From a checkpoint of a small transformer trained on Wikipedia.
Size: width 256, 4 heads of 64, MLP 704 SwiGLU.
Architecture: rotary positions, no biases in attention or MLP, untied embeddings.
Training: a variant of Muon for these matrices, 4839 steps.
Each number is 500 + 50 x the weight over its row's rms, rounded and kept within 0 to 999. Layers, rows and columns count from 0. Numbers have three digits each. The size before them is the row's rms in percent of the matrix's.

# layer 5 MLP gate, 704x256, rms 0.1, rows 214-427, columns 0-63
091:452466426517488541498617549548554448574496466539509483495415559470530490519503475437516572460508501464568492588474555480502469551518472497477421510536542436554517526539551508489561512522546568
105:517495497519515494430476529566487531556558529570612394524600545522427507503467531487466500575414554516429552469500359514438477431424463503486526566415519499535569458533465419487492511509559495
092:510478481451546420530467517494579502470487448471507549489575435583576567439525481521490535478518556551517527515424494479484524574520562487516494457412454482483626491511504608487502505569537549
115:514485508511567495429506545548440485512515445523449461492529552465546617494489474535497418543482528498611527363548547415493491429470491540480457615513522604498509550522532477533442499537393496
089:469564498456470592451479417587545513485460506458555610441619364436575501586517468505507539436491466496481422459473458542546473429529507477533551483565493471546459588397476421449536500546462493
099:544529437455538509504529487543459484647478489462495485561550560473525519493574525501496409490440523486443454523476512554447567513479456530579544522486636541507573547512569558525542534528462562
092:576500452520387516467518520467538434492551521603521514449490490498477479394522567565478530533555473541535455510577547512531498486479509474512436498476545595536537459440570457563532489547526503
081:478562470444555558546494460553441505439472512486473487513542506593610457516665526487521488582537478463530477490533531510543518569519546431451515549486516501450556564578569520505461523509530483
105:503584514449577614511482550439426513441455501481409536496574396498454549597511437427475481477480450491513425453508570478463542516591523488486402484579345508372480470484480544505465500529534446
105:492485555487557449552537485414438520524555484449452488526503513484562494587549485438476526430488586563581539564448453481470445540396477460575521600512485494490476559551488453377464504526485487
081:531556489533489445447486571483513543415498467423540572487515589555556568566553408495435465540490473516478482562565475554481592468591446449543515514537543479497464456513532389499460444497521494
096:508540476577430623539466525545574478575539486525524411519555463513484417468556468464447491497424487551510499518483505561490512502492515528465469493445525549439506511483503477448572579415515619
086:472444462527513484494551539598514563523501437336528541513420492522495536590389458582581572457546469486507519459463437495505490435464452477550493504470522456628456507560558430457402518476484505
099:528574552484464553476511484527470549518502489525546490508568486417468434474497427538509526535457494474488489523517439530458466454499434425524459502498435587471478487539546473478564601550519513
107:597579590445444422498508468590518593509520543572529454544386564499537540482504466515513580503518499524569436466504482548448465389464518461564513406488489553511470469574518609460520576467564499
101:629506471458497555491512570517507405608464557455496549525586456475469442538462497541570460496536462415427470439514501516567534504501448472568493444411556585484390491475542537537486624520520545
106:519454565535410421441437481586591570516448501416559404556483460582509430429534539503473413516480559515487499526561489549560449544492494430463611494577529491464519460482470539442525493434435522
114:438484565507476567476416550487519463554484484452468454418556491492483515453458471493494459531428423548463419479508555530542579501566481539512454489473502564463439482580453466417475461481478476
112:476532507388411612422468518458478508419566410571515490497562457441522465509453526547444518513501480525438620508453564541400520415374513517454444483503461503480528534499547520466366492533431486
105:485431502549507459520486536622553502504509538446501509483441515486509533426540582490460494455517513494504428462497413540580456473422430533504453468526483581518501408599388444508547556556513537
087:487532472508530488494492579569557555466444501486496464508475513545477536478576556540477531446552462520479469457479487399558459514511535514466411563492538477511528473492490520479457524573492511
107:526470489505539502497476554413536411552621545508472529548461467514499478472499400450457438384554408457470534423508485492490500513484511540553493484552453440516565522606542503488539421599567555
099:518488492473601461495491525519598517507478474516420487510339423516448506524510523486492489562534515520424393397510394465453487528581489485629486457533412544475509481574508537489596493540494482
095:432493499475400499474520472495452425529497550489465523495565527507539546570456557483394532515460619429493401536584546529572467486529521488474451597537553503395513488528463467541427582442474483
104:516405475452449546544424512516522461573534541468544483427410576545601519508500553422439459441459553534434490447489536499463573516647523498512495481495536525406460576412461525515476535509462507
102:494515583471526511463474491493515528478523481504470413539443420445574381518537502510500437491483517484579527483530531565468496499498500463429540461452468593456515483541494364520516513502597565
104:434454473522583447461540552430474545442517595615547453526491456454467546432440355543523579483551465556491588536502561500456486505474386486452513603500548572477496549491445580506586526501405580
108:555516487485489561434532548414580481421477529494495469544490482456535413404448544485489548501419458476417482464604522459474473395517494366511542512469514515445498589458501418528522502536533477
105:439406459422516417544606457483492506527568608479528542527496525583453448523493437460458568427566543500461482448502536454482461560388461417604503446562515537453556507536600606500568520492501551
096:546468477458493514481485504496519487453422540531576517512462518467497476540547506470530523429457621451484448479490448509485496455477522630521547543535472444560585592489550488530532517517549488
075:433544555487554522517536455503547494472563554451538496543624499475532538535494511567577562463467432609514585485511432631575501384498562543382516487515473468479450454492499519511555497601582435
104:406461457526491493519424472546504467497571526544514462555447514462470616523502515428515479531469558483546456493500511488523569492522511440559489519488568536501487446554458550475506490472554502
107:516432499498473490487523482406544593580488453421496373498532522458428453455582389501508547502475538537515528467397452434474493483560552559468508517479591506496541457524423466408570470459473392
103:536589458459451506480435436443483522444553505492488554512609563548456555507456594438530610486478509525533471465407589487540480490588492497490546483632450519493535551463401445488512542577557609
111:504481505487487524556452474416488589537493562509548436480512453493467484507456584500552540575478457585517436547469436582515521514562549609535571525509471507459543582489598428483499514470594463
077:433464453551455577459315525494493513448515456517479461469492566479510436527546452495426534451553458463498510549445584586484471581534477480421524466475392529624470425457437531509476417446482472
096:531509489508514600511495444397490578581481437618406453491454483503562495482533591530510511475419493499527551572429566551506489553483532457510567536451521557529507496545496441526503513501494447
106:472448507482556393483430525543503539449557570503462476471437485376545494504487471487454497414552532537501409541530415525455422518578515404538417431518533487483468558507482461524616464572457449
096:509475452509475544610474450438531477573478511443459576441488558444425445549551551517435464528493485493460505490455502561576575418543539468525380512475585480508566564540418517595565587458550443
111:496414495514515560474528417462538563593513544455455420543576439492524510514506465340434554397462448509345483535457525455476447536521512476523479359515480558502551530494484466521433513488524525
102:517402477471375533416492499430431534452553547531574395523476456444507502427574431494469444498435465522576545471526522475524471577490593425514476542518492530542536595441585433534411611588471445
097:477431536490558496650571440479540558472432499502467565446507554598506551518511450520524490536474504551423467429494518465515525560422466475539534470566565527532408561535462541572606508547458506
081:506562514537372461494553467492436528485520450473474482573540460500511496471507578553483516423534519503472609555608502431558547572450516582512455541433482526481508465546391394455523564462549600
102:540538452476454579508501494368477556468512452560513567541522467449553532539477572581568422539466551511458508448567547545504502554536449458453542547547564477429511464415407429452524598484453483
102:489487555368527549573488478575517448491507503518533554594416517536489496516450588492407559486504470533519548510471524485433504549570451502528475476518475584385485523523469504502590516488578541
086:600493563475482478469474484452509576503511489493526588564510543522547432562625500526435507426510523476473517442480484404503500473509534522515518452542507490413504513492532580497478520526462516
077:577394528510427559443459581491537509615480484496502595505453404501491461404486500521534536513502499633503518487378500554468481513418507461492474495436548572542500599527465540452561448499512407
102:496505508474467576437480490496577491487422514510408568515464553537521564504526557503468437464556512628561487535445438461515485583541484476575570520477571509536525458486494495546534480500403528
113:457475479434429468529462469504556504506501561444541534550506488479587620544469429415505502495539575580477482587468575465501456459464487580619429460516537553394489506464512552439532557444521396
103:570442402417588421417488545557513501541496549573596543542515501509546420522471460517505564491399476559497565514381431579457526436500431487405490505423453479480440528469480486441578603411528517
108:480465491444568496462487481472551421459517415463509487481443527493556440456465449601557468459519429452457377495519513500491582505423538391530413482482525539448508530551436461534490508523507502
107:444563478516466479476452484512535471551494579511514540478459423409515448460520523454507603484491572651479478524485429495420480495575548476529467526533477476511487474426531457607547480540531544
108:645522527502492472493539551513579491549403508523474458548496422421499412515445505541499513482472495537583559575501525510590527538535440545507591552574518531507477555513518440558495402482525546
080:521492502492478479436493546528466471528549460560566585539540508524539558493546381559517540588565525476404415514458486513508541531501437511500613357417494459613477498510568489499575517413544516
097:482468426486507557538522541508538586502497541502487420470471460510389468538469513541540536504475490517511493513508504369523481558521550503495551589506508620531461521440383443486563576410630526
103:463534470417603580531408525514499482485449476547437533453604405499445479440479452494588585434509512374554517453526511506464484448384462465473483549492544433435488529541556502513527458563493503
102:510388507571450426541551524464495610596447515461456476445532453442574531460469448402533535514430479405439493489592507439434487455471538444515469500492514434523534500566504498502495419525478572
108:553420619497495456576524413458479492506453547460519500547498472416527500505412411448544515607416543493409525501520531522518503513499453506483409511525439528466486450528469435458482548495535508
107:465484492532478449532559550411482478545480473505533475480601569465551568457389481588424537539562506443560481549468543474628501566386472536586512543561572496534508403548460438485566535592495498
103:531610543506566505532545487504528598628406516505452517471593403544475497415496476504459482472442478492554425564534510439555538496441468553425463554517501536474469469517595542505598471505460441
101:513434550442462544452513488476499533499527611583533473455453456449512514550542523613512579539517565479443542435505552542489463483474486406474461507531421561432482471500440536502507528595547524
099:474576514508570542515494419567494457478526490518530439516505505448539435455531505477365484493479443510580537523473541482521384524423542444547508431533531570438546480570495479554369601503495433
091:586587570446449504503470441432583544486480459506356514483523597469527516426405537461563538474490546501467517600507506487466452500484641464433454586558554537527517503460364463466503409521542525
094:555506447541511444513437507445484463523518440488541491518539485514499487502532483494484579520443529506500475441560460549593505472491524509510456483575571467562417535448495515493496481515485486
104:647488505551505355485517443563531578472540511499451535456582484533545528435423485593497438488424452427534495471509483455528527456541339538538515518489481592478516451519566491426437525591469417
102:426509505440409530509528523497504507470534521527414441449575513524547439515560431583523526516501596506510549441503508446525526454522597536467450517442399524613452554440479444522515578538486496
109:561449541457542425499547542531473448495478510447527600405525419502497549459528497450473490573491540492448538481520477572482488433402495548514485595472455479468467452564471498571540494525494471
097:512442519600535476545517483506553575511509565557485477410517491578556434512532500530505507475503523484541468467543511597510526449570493507475538500430507557517552415493546431441456520511396537
072:378573521493508432553518544555439535451462451417494542456469520495485549543512487518498525513485351528549469514549558534524527521503514435527501527543562430590461494580560477583526487449480528
103:558458514413454482442529548580471469588438457516500405535600509495597455466485459590505507563489556424560407523460506552611522463398504521440481424459469572577483535525540511462495578459389505
099:420433512481486465437501456530545629418485474545458475385545548553514445492527477556504384438382450626461508473435405511435458563494474507501450487471469512484445549444502536474500365502514421
091:491523523509597480449426597437484486397425514534464476510476448629574556476458445545533575426527520461411544473425582494529471614458485514490539509458519539479472469563550461464562499456577489
106:491489527433477440514500474505542532488490484505581476500529481538468483575544476507547453456491479466499496506523569478566485548488455434505582511554439507441539526548514517461418449474530434
106:540449448531491469523533582419400490577492520555490462578439576512471503505523503530445483413427408447576500519543494456491482542540553526459529512497473434573522499501520513455526505584566497
111:470524429420578498524463583490608433507489449497483472559575472517586528539419590473506588514523465493484468432444439458523502507550504480549489545467504426481471559529469530499438580561570506
108:606526549493578498583526468556560597534470505499562512492501405606623501535453439551402469466485469441490420469547582518535530496467530498536456465526454510459537442473407522536530542505522465
101:550432474381467522469488436506506492476478483613452575518473509473502530429462467550541571500538493549517494524505491545504351506509463465448566474528467543482597522522616504541472433493499565
106:505463518479500485532479534578590540444493655500558492444496499527543442470540464457484450444510550589544513495454475427463495414561586455572550608513510472554492547547494558463510578595557501
105:553539486415480524577498502424491488509463576451422485494503510602450486518453549530470457538363484502495455492462446480570473542584464420435450467550532524416516413562444500498493479544590459
101:582483501589458484586573537561454490479500542588612542487475529445459447443510490472521563421465512461438513505516562631488419473537388463521520530571503517448517363546518489488461396494510547
099:476540529606545494480515498497459581516518407527474425481490531497544408576499555495485581414511529476409456447570522523480519592507498476467468584490489513438502561398512494491458550478566565
109:526496510499435454497491551483518375597476566488469459550482414570498547555460564541531435414474479471491424468606502547483403477476421481524495453466516562417605555430430448532493506502462536
108:556572497444521527518445515516506480532487621462554492522467531478558516584480400509625460457515438521541552439510494568457529529479423577531514520484541497502541500570564499456546560549430545
102:551511552487545514591467494493550453615403485459470536459546419463507495521423472468526500423520493507582383472504494589523486521559558498512441480462509501542501533524538523581492403607506470
080:372540492610483518527624539549518499399488530533496430449511522508454424532587511572493589473473499453402390484470417523508517619517483457485440522421488517486531498598540497527528475478474497
101:558500532464513456420449424593525547540554475561510507416528493510500411508491454552495484355435506442462502503464491478426534494490529436444623476461488578482563469457508422521519518568545452
102:589463507529499413506485370506459442579491470464536542461425455448521472500502485551470525430403517493420489437409462486502519467453550480581576453446431436405517550415623505531464514538474488
108:573522549487504495511491516383529455436485476434464455556514491385490478402453543466416533557529576465500492450541557575475505432484538496506536603535487494573460546505596433494477579531515443
112:451431527485486476530471453524463528523574593524418452476487457489502543459516553557456471586454491460540547535563434599524546424455511480469535369498527467551412496480551408529525637439497574
102:513468528557488574459515517511550435527612470607403413495497459624517468452515414473478524526516472525473526480501557546521509568486520425480517462595553551491522498490503522493478493486483498
084:462561481350467496459465537502527514434467528493516571446428481523580514514489574478498505428563544536558457526453509450612607527567446503410536534546348489523537617507517503376449419422511499
106:466411530462535508433504491503547555334479492482472539443491455434494451476454508495544585505433557481527401561496568474511463494498546495352497459567516546453480389539533469450508480514512443
109:468512529588465466447451538554445592465500499535451471528468462461676453605496500445618431485467487527480443486456413570573510470460490486535480482441492536498475564449490480467514534510461467
111:499513563499511493398479501580541406576524518472574541571401473545475582508561433539460484578543380478539539443479591510559412428438610427500504575487612545552567460542461535504457417399466484
105:610558478351495482501485445455450446436573535531531485490516477529461557498548543455512477512527516579456550559477480555490534619508495468464458467480498518531448546539499468559476423544429485
106:535526553553509479544536390407539478509447544542489511557507516532493486418531525547539394447499514548554453629455538519483589511522508459470457562400542609399551518494446532480535563442548488
097:555478466436522498502560448473527495487513521538525498506444463434485518529479445495465466484572562593507445481409495460465486363596538495519499523500472479466545445579451431452418565537500481
105:455426513517497485545515516553531442559543475566486543482430410497522531487463478435468418496447445540511489511518512502494486502470379449492501429427466450472568524529588445515525566635520481
096:490473512531472590473557404485473474428494613435494496497507486424361451603529520446542498421466479530508393512523544518585464425528491543539522542594492523493523508524417539540503466567538492
081:502521459456541524467482492435556519500401484498449558500478504464561529490517496553477521471481494355548486480592518505472517538474520542493544570628462443512436458476462539541415558500524469
102:483508581491494486507505470485482459559513520461513424422513529403583450524444518489475482519458420562492502462544580549491471498590494456483415586540537478513537568547386463493487558455525399
094:528518426477508607444536482547564536576534575401535512427555425433505447522470497416549482471431452493415431523561496451412482437490578504461538555539496510526536422517489549522563573488565485
080:511479438494506520448502538514480485475521537546491451515483503446569486516531447480451483438575435500526488477510559544497569537554447511517377662512440534521561480493469492464516535457546522
101:405475545415507582448480504518493545566482417494611457585556384504555478457485521529423504544468542566392561522507435435494531579468452592498481439464539513456565468498437454425486523478509483
101:506610559555487498576550457382561541589498498499515543572466570552488469471414420552436510499526499469527535491524466507552479439463542521537493523463458572559534472500441443430517591448454607
101:532509446506412493455467504555446520556474452472518509482436549532492474633571383533486501417461568542589489460536537624403536547540581491510529456560552530456544445515482402547570466535458457
104:479464452526560449509494623481513517533472496503447506457536501522511565374549439521535536534413472445509387449473538428441480460556511547567484406476468441473541515530472519474545415438503459
098:481445516465553487542472573440446425524459593488523515472501428513510424490530513506446532470529517520518622496487551501515507505592556581455482513470490486545463576442459561512563498428519464
087:471589538549486456523426548404502633558553517538510474547456489552530471438499477480500493476487514543553415495448496599491474426476553457530565499535552494447537506477462538509457503552459486
114:553506485461565498453467533583426393431501462478499510469458494502463529520570496534418443418439425478592368440486422476547462476482523475539535446486489516387461492490516468556517472560490453
079:552488582439513508492467492504428558451552478481505464560508515494402491335538468475474485532479486569436485444453500547547503511488371502502440461528491493547495559564483525508505511377508519
108:429484519545524533489543480477516548445518537523482452512453527522576471485459493453443526479449411520400400382478505475560459422528495448514566511432588541524508450364514422503500482515490404
109:566599518517416493538441503382545484574545448453539392477572470515464547455573549479470519471522544474456560476537555613508384578520579493498457537547488529526440611455508536551499519523501485
108:430509441421525475461482511492368447482468550555507466458455459531406452461505554525443487460513425436570461492522511486551552488531534566512580573430538554460546500460450515458400500544471447
084:448520563496561538462543464510479542517463514448463529536513481423493444465514597448466483504586512563546502415494423469493547515611527463424550542615465554491504595470561550544393447506480539
109:504475479438484452456500555584464534400508607527555446464508452530498597539501498457415572543510567436480500487472558499473464488421543488488565481452502537463460531527472430471484543560568534
095:586442577454454459474515606528482502497399503496439493531543488526395533498476437574469464477557518461445503463586449471516574521512538432564482456505575495500494470499505499617378499515487447
085:473505479438496459610558543532540564438519473487527449507438462480662524570520438441470502521472468460567518443450493543452506478531537479435419570486583540499443518553558529491579448455412466
104:482480495430538506534465454462544472522453460588492432583484495473550468484514556509564525585559485507533559494580401540531389490495471541488383589434464484455509478513503437574416518566600456
101:433446467503479635489569578394468515510423518523492504499456478538520474448511486534500524521451431453502476425505502531522480540382502415538524516540546425503440525485462463391531485540439487
085:487552519466526444513499538536510493542556503492494583560517455480428519467607512491435421479572490584486486440456547494489520633513571468449469556438512588516551572492526554513540514515481426
103:476520536568544451609563372454508547513533437541565413548540569479479489469496562611449528473560567501499537421470416498495461490474487503561446506477512420540569504572488558597481545452539459
100:585570540505412465534530507488445543576489570520489453540478482508502450501487415536436418452463466521457561512550455625463511533556529555451501502529487459530507455473431437501425539402529531
078:508462421453507506506505476446592493528544485440575479465564501461568566472456564524472518490434571565456595537530502463481518489480471561459548472587556514551456507508533403505525515475559486
095:524541551513407558368500455523521474561437498554483436478505569462480487544454556563565517527485507516439518458461476516431490536515553377488472460461467482453440401381522574548485501485535507
107:468474475469550631512471572447483529476532507522538484523508465502500511442478557481447584479459478520558562563527578420404450447488512531461492511619435469501521476542439466493539505515507530
092:442632523555489504459483465450448578427500523533453506469464482557551480580501532494449534401523487456502516543432591500572458438486517467416577512590493421508472402491462481477454436439526441
108:444474504514414461500439547461542407435556441482508467567505424450433519550555436535500529483480492447467496388573526434497514443478455587504576491526508444379412538531409492546507525423520423
104:602391470464490565487477525466523480556491463552523484520488545501575439497491516644499460522474524486588493471419471473560559548473443487451540505490597521569515545522547576536413575517431447
105:596577553466464477542545464476453543607473575461553512567501533521512487469450499557500452524464508471527565455510492487405480456468491516501548541479400557521507488562524437441522507571580535
106:558463403525414474448497511485521517499437444497512536500528529444516521474506517568439565475507540601505499530455466477495409470501533546445580540545565507487584526466489480543456591542474527
101:508520450505508518545527547493470511520581564425424519472512542504547534479555477541431470479457514523445544503534479597528546488404481453421476536532491535576457448589444554438474539546525431
100:492463381543450520488496595544463455497532538489463629529445461494529455553521445470370530477529474539478569495364464435423535415507426454412486553430512593508481484503491480599526630467587537
102:561437482539556513490448469538607600506503553502544557491567459578546460449496483537423427529467462460503475553529439536543407493519457458435577563577601489437558480523469401508561467414514477
098:499407522531498416430528499561511560521485491524522472485459502545524470521569356536511457473448621516467460496445553508476510487467506511541448514534473443405470504579507467560408488537433529
109:471487573460498419530493510477481486579543482529488483514496462537471586455554551473506404492527514546485503498539516540464494549553447502532472458541583511487476462516569561571553478459491504
106:582588565468530437491493571501526442505455484592564547482482399461475517415553489518556547507573474528489485429501496525480552517519459425484511516478522453519495464536524495544487470451453419
117:460513465521549417457551543437515493434585593535487455513530500485503520468424510507437532512491565552530459540535416474488575445465524532505448509568489523431481421577505460481550500516489559
072:467520481495555621518413511584482458439516425460534572582579396489495437563517572444491469558515579475439544565555497502485518507413594566513522495445479562531554458493458615489478473556579529
080:497502612418568461464545538507483441508482457412482479465417546536485574538496513509526487565483582460356482502603434553440567489438492563453516499473517440424478433437412499476514579466435431
099:455477453425501545501507549493510527433524567501484507504544615530459444515488461444374499468462477537488508555472491511502529467429501542530430489483602532469611484527500392467508418470584561
088:410564549490487418539479607469473475480541455601352590535563441394532492555446497467500466535521517511537443467595502535543483538484534503509461473486472501470490495467379474509473452499448534
097:572465508638534466514433491557540565554508432552482479484407505450449506505557482492503557492507476587480518435461523459582530475493522509522397554459484552461479520503388535599484545415530582
113:571494507540432461415490553530459531506520524442482543548460500599628459552571528414523509525413485427589568560501451471504475549569523465553566463460524496501441514587455594460498495464479478
106:575515491458510549382475476431472512414577531595480467478508537550625534497349502522475485393591558528445515504444522432495428396502407470499504468525472557500492511561552513558553533482563551
107:479517568531565440385486431473459496558536529529420480506532534560521526472514507399537502528432542445501444586511511629516542454466466455598528514509580607485561500577462547483426510498535526
106:562474563477522479494430614491563465515506523512505554556456540455507505552461527524537548449452495563482481415569528497499554477459465425556504439593526589397446517526563505555543512490492529
097:586473521561540493515457585558523410454478518537403498597455338536540407604508499569475461411534414531458509480472451528543461498543474504574540463515502470486450465492432598623558491444506474
102:437537515499475489385516516516528525460591529503526506484522446511465464537497450485426460514414569461533515490392544494518531543448504567505458544542641524508462455566507473464494545421492471
104:455538461527501401433412510462448490531478445461480452461595500500573512588563468515462378506471475471506494500509559500520458485519497578604505434451686490460513442488526479540440460474501428
099:407583600495542514514472569483527506504560512528449524530573442551446476403514519438575573460517519483454477429505567578495427553516420561495561428485498499463460469571497514513473489533477595
098:617518525524559466407546479454494439495470455543468487499503446473417538526507501576547495473538485421531527613486478573542535456503585509454453496437436467478512537519479420454474406512505519
101:598553600551448591477469459542540489485347547515454534476518417427501496452479340516503555492443510503467520488538464498554512476456499466485463586505508490479569443507526494432523576523552454
101:496455509487587476530498577458588558593570541499437512506542406454478448596599476507430474511508441418489580603551557552517471468497509495467466449452458496511492400495502382507450451596515510
107:613541499492362552615532504513552541514438452479433461490455449524525439509491461474453504529464512574519531420646489560521551515474419460485447475580520442466547545460510520467512438507524464
101:520504474546524514507555507573492534456531653455531578607534541468576507530456471512511490527559580511559555474545498430542436535499541402543477512537365566449594466560549481542519525563583554
097:434477471439482488525371657505415457502549539536447490472519476552537533591564486558464497462482512435472402512510483487447525517559388476503593473540439581515474582630549452552500496587543533
079:457425550563572575514385461456508446510575452404615540560496508426558466466455445475482526495463539416478539452407538494461458495395411555498561524481578545419539480484512544428433513449489523
106:562569484578540468475458552550460486550433491587392544541540443514533403497546441480498488426436410524431451591468520527504500511504372428460573454506422473440510509574412494421453506519578386
113:576444507430582492408521474445511512534467460536422454513497528432501547376461446526509487452528578505515524539438396457427514517413459524519522470488561599501479574521508552546446471495478453
095:488536532456475510523541504444403459443481465495514518568556575487518485490464554494492427545549475534457578493557490514548476477596559521519407435534523535503412427564526414527555463553554412
109:532416509414500505544559468562483528466604484504616490473533586526474382484471596568507425521456498471556507489432544467419504516470584520543612474502598536457432501473503480462508464540428532
112:515520496461472508481517536424502556519469533623496509520455464476463483534532539480481427571497458488482513522496539463459460498417514451438398529468480498584450446605511458515466490524553440
077:490548458459569527570596442482528400509497563497475398493490511454443473553413493519508456487434542486522448540596570589524495537379535512455611628489456473567486448452449566527513509560505430
110:501504547558530467541448461597583495486487496481521507523531493557482421513518531414490559453526521512522497450592496515591450442507541441565549604481502474472559511482593444555547534478442481
116:432548429511507550483521490459589488539506482483479396597453460539531519465502526463473498462548496536597453547432529529499575545489444457433480572488551534485557557476519419482520483530421484
112:492421476476560572527473460462510440493484453551513466505435508502532539535522466478456456497450540577460462406383468546487503532523451523547558577500505559464496518485552513513439442484473537
107:482516442442454546464447496560481480391517514421530507545539384547565470481454543576546527503483497424560481425557410470491487470400455425573499475508483582515492508477499574506506439489385437
089:586464458490497459540415565488547495464459541461503486557526341498441495472519468519500494512573481458557484482512612500433479508550424457451508445437494527531478485468495522569457543419487491
105:518605485491508454503521558503531544538553495482433495464553476476502545520467424485536392469521530455574547476611591557540424499540402523463486517530598513445551509522455609482449525585574421
088:551577465496448517473554543426452576470486478466550488469497511578536480570451534447511497475474524556523439532498587531493567502460592495517507375453447431510598553590537471540497498486492520
105:558459469451494418435465435551593581536490500484533438517519445478525403454575483428519523443479526489571407484518586563535626454531467505527463520531537564581463418552451535458492546516528545
114:478539430553431504542429506520532540522495628547402559380538412472500452435550474566420459417536465519545497426482485611479434469454524469404500481492454494454533567489553436494472564509577497
095:448445502501420577433525515454567492561493597509418494558516422554504471501358498527554453405571504462476504501492520442534468504535364432525481472506522443490585443498474496497489452547540496
096:511417519368510603515559528459513487505506526475533497423582480628535507355543484502485558566511592575517579427438586518444486592532564543550496536470403402499460448526500575547404503440428493
106:513550589526607570431552492449477509498629502529510494473447505552481479443479550531487443547512490485537568483522606544494426504571478483382504492417496545480500538558492491514534508526598563
104:549547585468506501495451508575528479498522447565468504547448436391452492387451458451483558477543475542490421452498479502515571408424509463484501509489542546479553526547466608496484481422473502
100:571609515503640510490521526543465495474526485586456426501486552480555591501496498520516460478539544505557551446511475560428490560473449441542516493538571507426442412552517479620478511568487491
105:602439550484538422463522461560483539435515513535404513526520488457525460483524482448547425458410538469436515446420485595493417494544524506504565530450560513466477551562453518428528415473501469
090:492501495521360404472475455479423549417449440500512501538506506485526579451550416508518506498478496458475543523504441487486540501438466472448466461563507493565416532538563516461474578562486464
106:525455499519505481466477488486435442544531465546466585447515457460504556552566531466361494470539448586433508469563500485467490598501543472540418562559587476489547579490441464504464542488426539
101:532567524538596518528412524438532438505479461511427495571551511429571523522481523531644500568459523582555562556459487523472472525503558501576562476456529593429441462411424490470457567431420607
105:515463464517516573500520426446464609560483488512521454430608490497565499496460497541390575548519548486563489392544429578435454436491527477535540458505537501590544486490482536490540450481512456
097:528456423519528464523518582475503456534482473667488557567577468494553460459523519544579502391401534447488438450555477510539451470485477518446584478458510458553420506558463605414488405500510562
110:567411481404423543491481582572452531485413592473447461525543536581507386446453478469456495468530451492475468600450542577514435546503497477448573436509496512559503620569482550526422469459581483
096:503485491490479492538493540526541498551483525490447591485523520413467608471505566529513526359556583483477484454464532491557553557521504669532470543545485448488521511459462387507534535478518479
096:474615478581526549475522456468524518548481478469518567499549513494498466402485484555426479498531528544512522571413615570395530448519435531516530514452513548506420541453413523567457465568501485
097:525480436467507525540444503501505498509566545558439575416475523405501553514555491544582522424494531468530493546483574565558498447435546419597535610565566607543549451456508523538520538516625508
112:508566409506407506576499457592454574521578435510511443498543494524569429538556500500544530551542522380488591539381537451541419438453521539459496500539560480580512487479517457445550498475432455
108:530581563566496486508553528516533422463442510472527563466495503502529511516547477570458543447484489559513596538471467508517673500529444528449531524461491521536563416589424555481575501523553497
100:519468514413466465495486513449581537512452542562483427506465492520504515530426531551628517452454512523603405456384459488491577444496390506457528657526408462474487500587500557504476397491463454
098:403503516495551525543448620474519468487484529443531448587506353598524414468585514519459511543503529584497531391488534581440533555538458481568488578536501508516577571493442402561478495433510505
092:496505508529423533510432552473375523509507521552557501362456554500556497432369435555558549439455544424392521435465452515423475495476440500597476464588553499414540504577534467489483528537587410
099:492505554512445500429524571515462448495537540502443529480533520507429465546529529494483533469471528518570401479443548437434554497632483490513504482464430561574466561493568429568501503514551509
066:604469504440497429542433470567509575508444539470509441531434489524537492490503512503371512576581439499531449519535530608447443448565480451472492459552517508599562430486450442472540427501456587
102:524625478504435508385443453541484465368495635465435503425489507448510475510511499419504461459419512499482445517520535459502475536514441350499469512489488584495535512564546432563418502513566533
078:551476471490475457445397552484488489538548412495511484506524520489529541397563495475544529459534456572480567518517444478519476512591419453453504570524533453574571544556530537531517505578573422
101:587499449498506498490583533548540383504486468500513453585481408445508403491623511473511458458491574509514473470524498509504508543545513481569509423559478502467509483486530494551524474448481484
102:490544427538525475446517534526494434579498637568461472565558580532496477536585571474521511395540525557504473465484472482433530553462482561473493447456471506462474549460561395528537533499495585
100:460477540623510529451511550541463494430582537486473416435446524444504532592534486461535532577432520533451523486483557548530425436501438539564458433479467471522541448485444511519498454559441445
104:472492457487513503502494474502494505544531516467443425515529472482452519542524525500480574496426542526511624495455522541528525490476504481545553418415610542489574382551439545481486579463442505
109:558482565559534515491544517502514491454476468430515510507502567481540417528549594475599531466508515579494442425480437554456487414532454550425487520521465492427588514548375548627479589471598462
110:521435409541514458457471468592535574566535577551507528493499447434590533513452494478466482539420521531577476474472553422525574479465442502498427464394466583518455467503543460490506506461576567
089:479563509509486432564498497463517531447516570558397481403460523467479516499467501479592441502524478492439543547543471496528513468505432548486464470508441445451571505451554541543577486503460456
109:530482493513491519560503495488528440613481466512423491488541517588591428484547519482432512520489530494566559534590494445520488382508533535569520464486491518507585487422515492482501494577486511
107:532609581555527469436504516535479399603499575455502510470504470579555463517508562536533452492421507439522497487527384391509482434502455434435456443475514589452440520514499458465485518424389461
094:533516522496459513410536447483483404555499536433562507505535433486565562494457455506492487334380561552461552442546532465436471518508516532622481577528455435510486528564471587508556523472471442
081:441433460482531400448534553530499500476464431491535664534605576436497474541516424526512549490406610572515525487434536500505569501548506551447492398501559501435521491430451541474543550567473434
087:491455470514566535469574490524493581449467524492445493485542405519498439598535426488531488448376487510557474445472405470521445541547497556525531439420400489543479489612449521546566465468482460
087:507569481495472410441489480495534509503547462537554394560500479493458486509455385496550452526536485445485555375478485488535577525429488521454480484427491542495488480486460465522498445542479511
104:530541548471506459602470486469528505443521461515456547506539477476562482434501451474509571542480477534489514529472607496413494572453516500577525503546497592509491524521442569543536519429459527
093:527569508440414575550429441430615495480468534508493432482481465497501554556508397525492508433544492532489532510607538388349587475518548424551414484458482679442526437484485488519462492510407442
092:540523555580494548577455524475546537477545493465466513555481484530511508513534441443419484566460473552484504547474375464562419454537592559471483542518495469539504528493551528419489494482505602
104:511458541547494566563420564460482505555463505582438483523508397536464500452559476528457493526610462502484425542439427583477411550521619572539459518473451504512455538480414473514545562509501511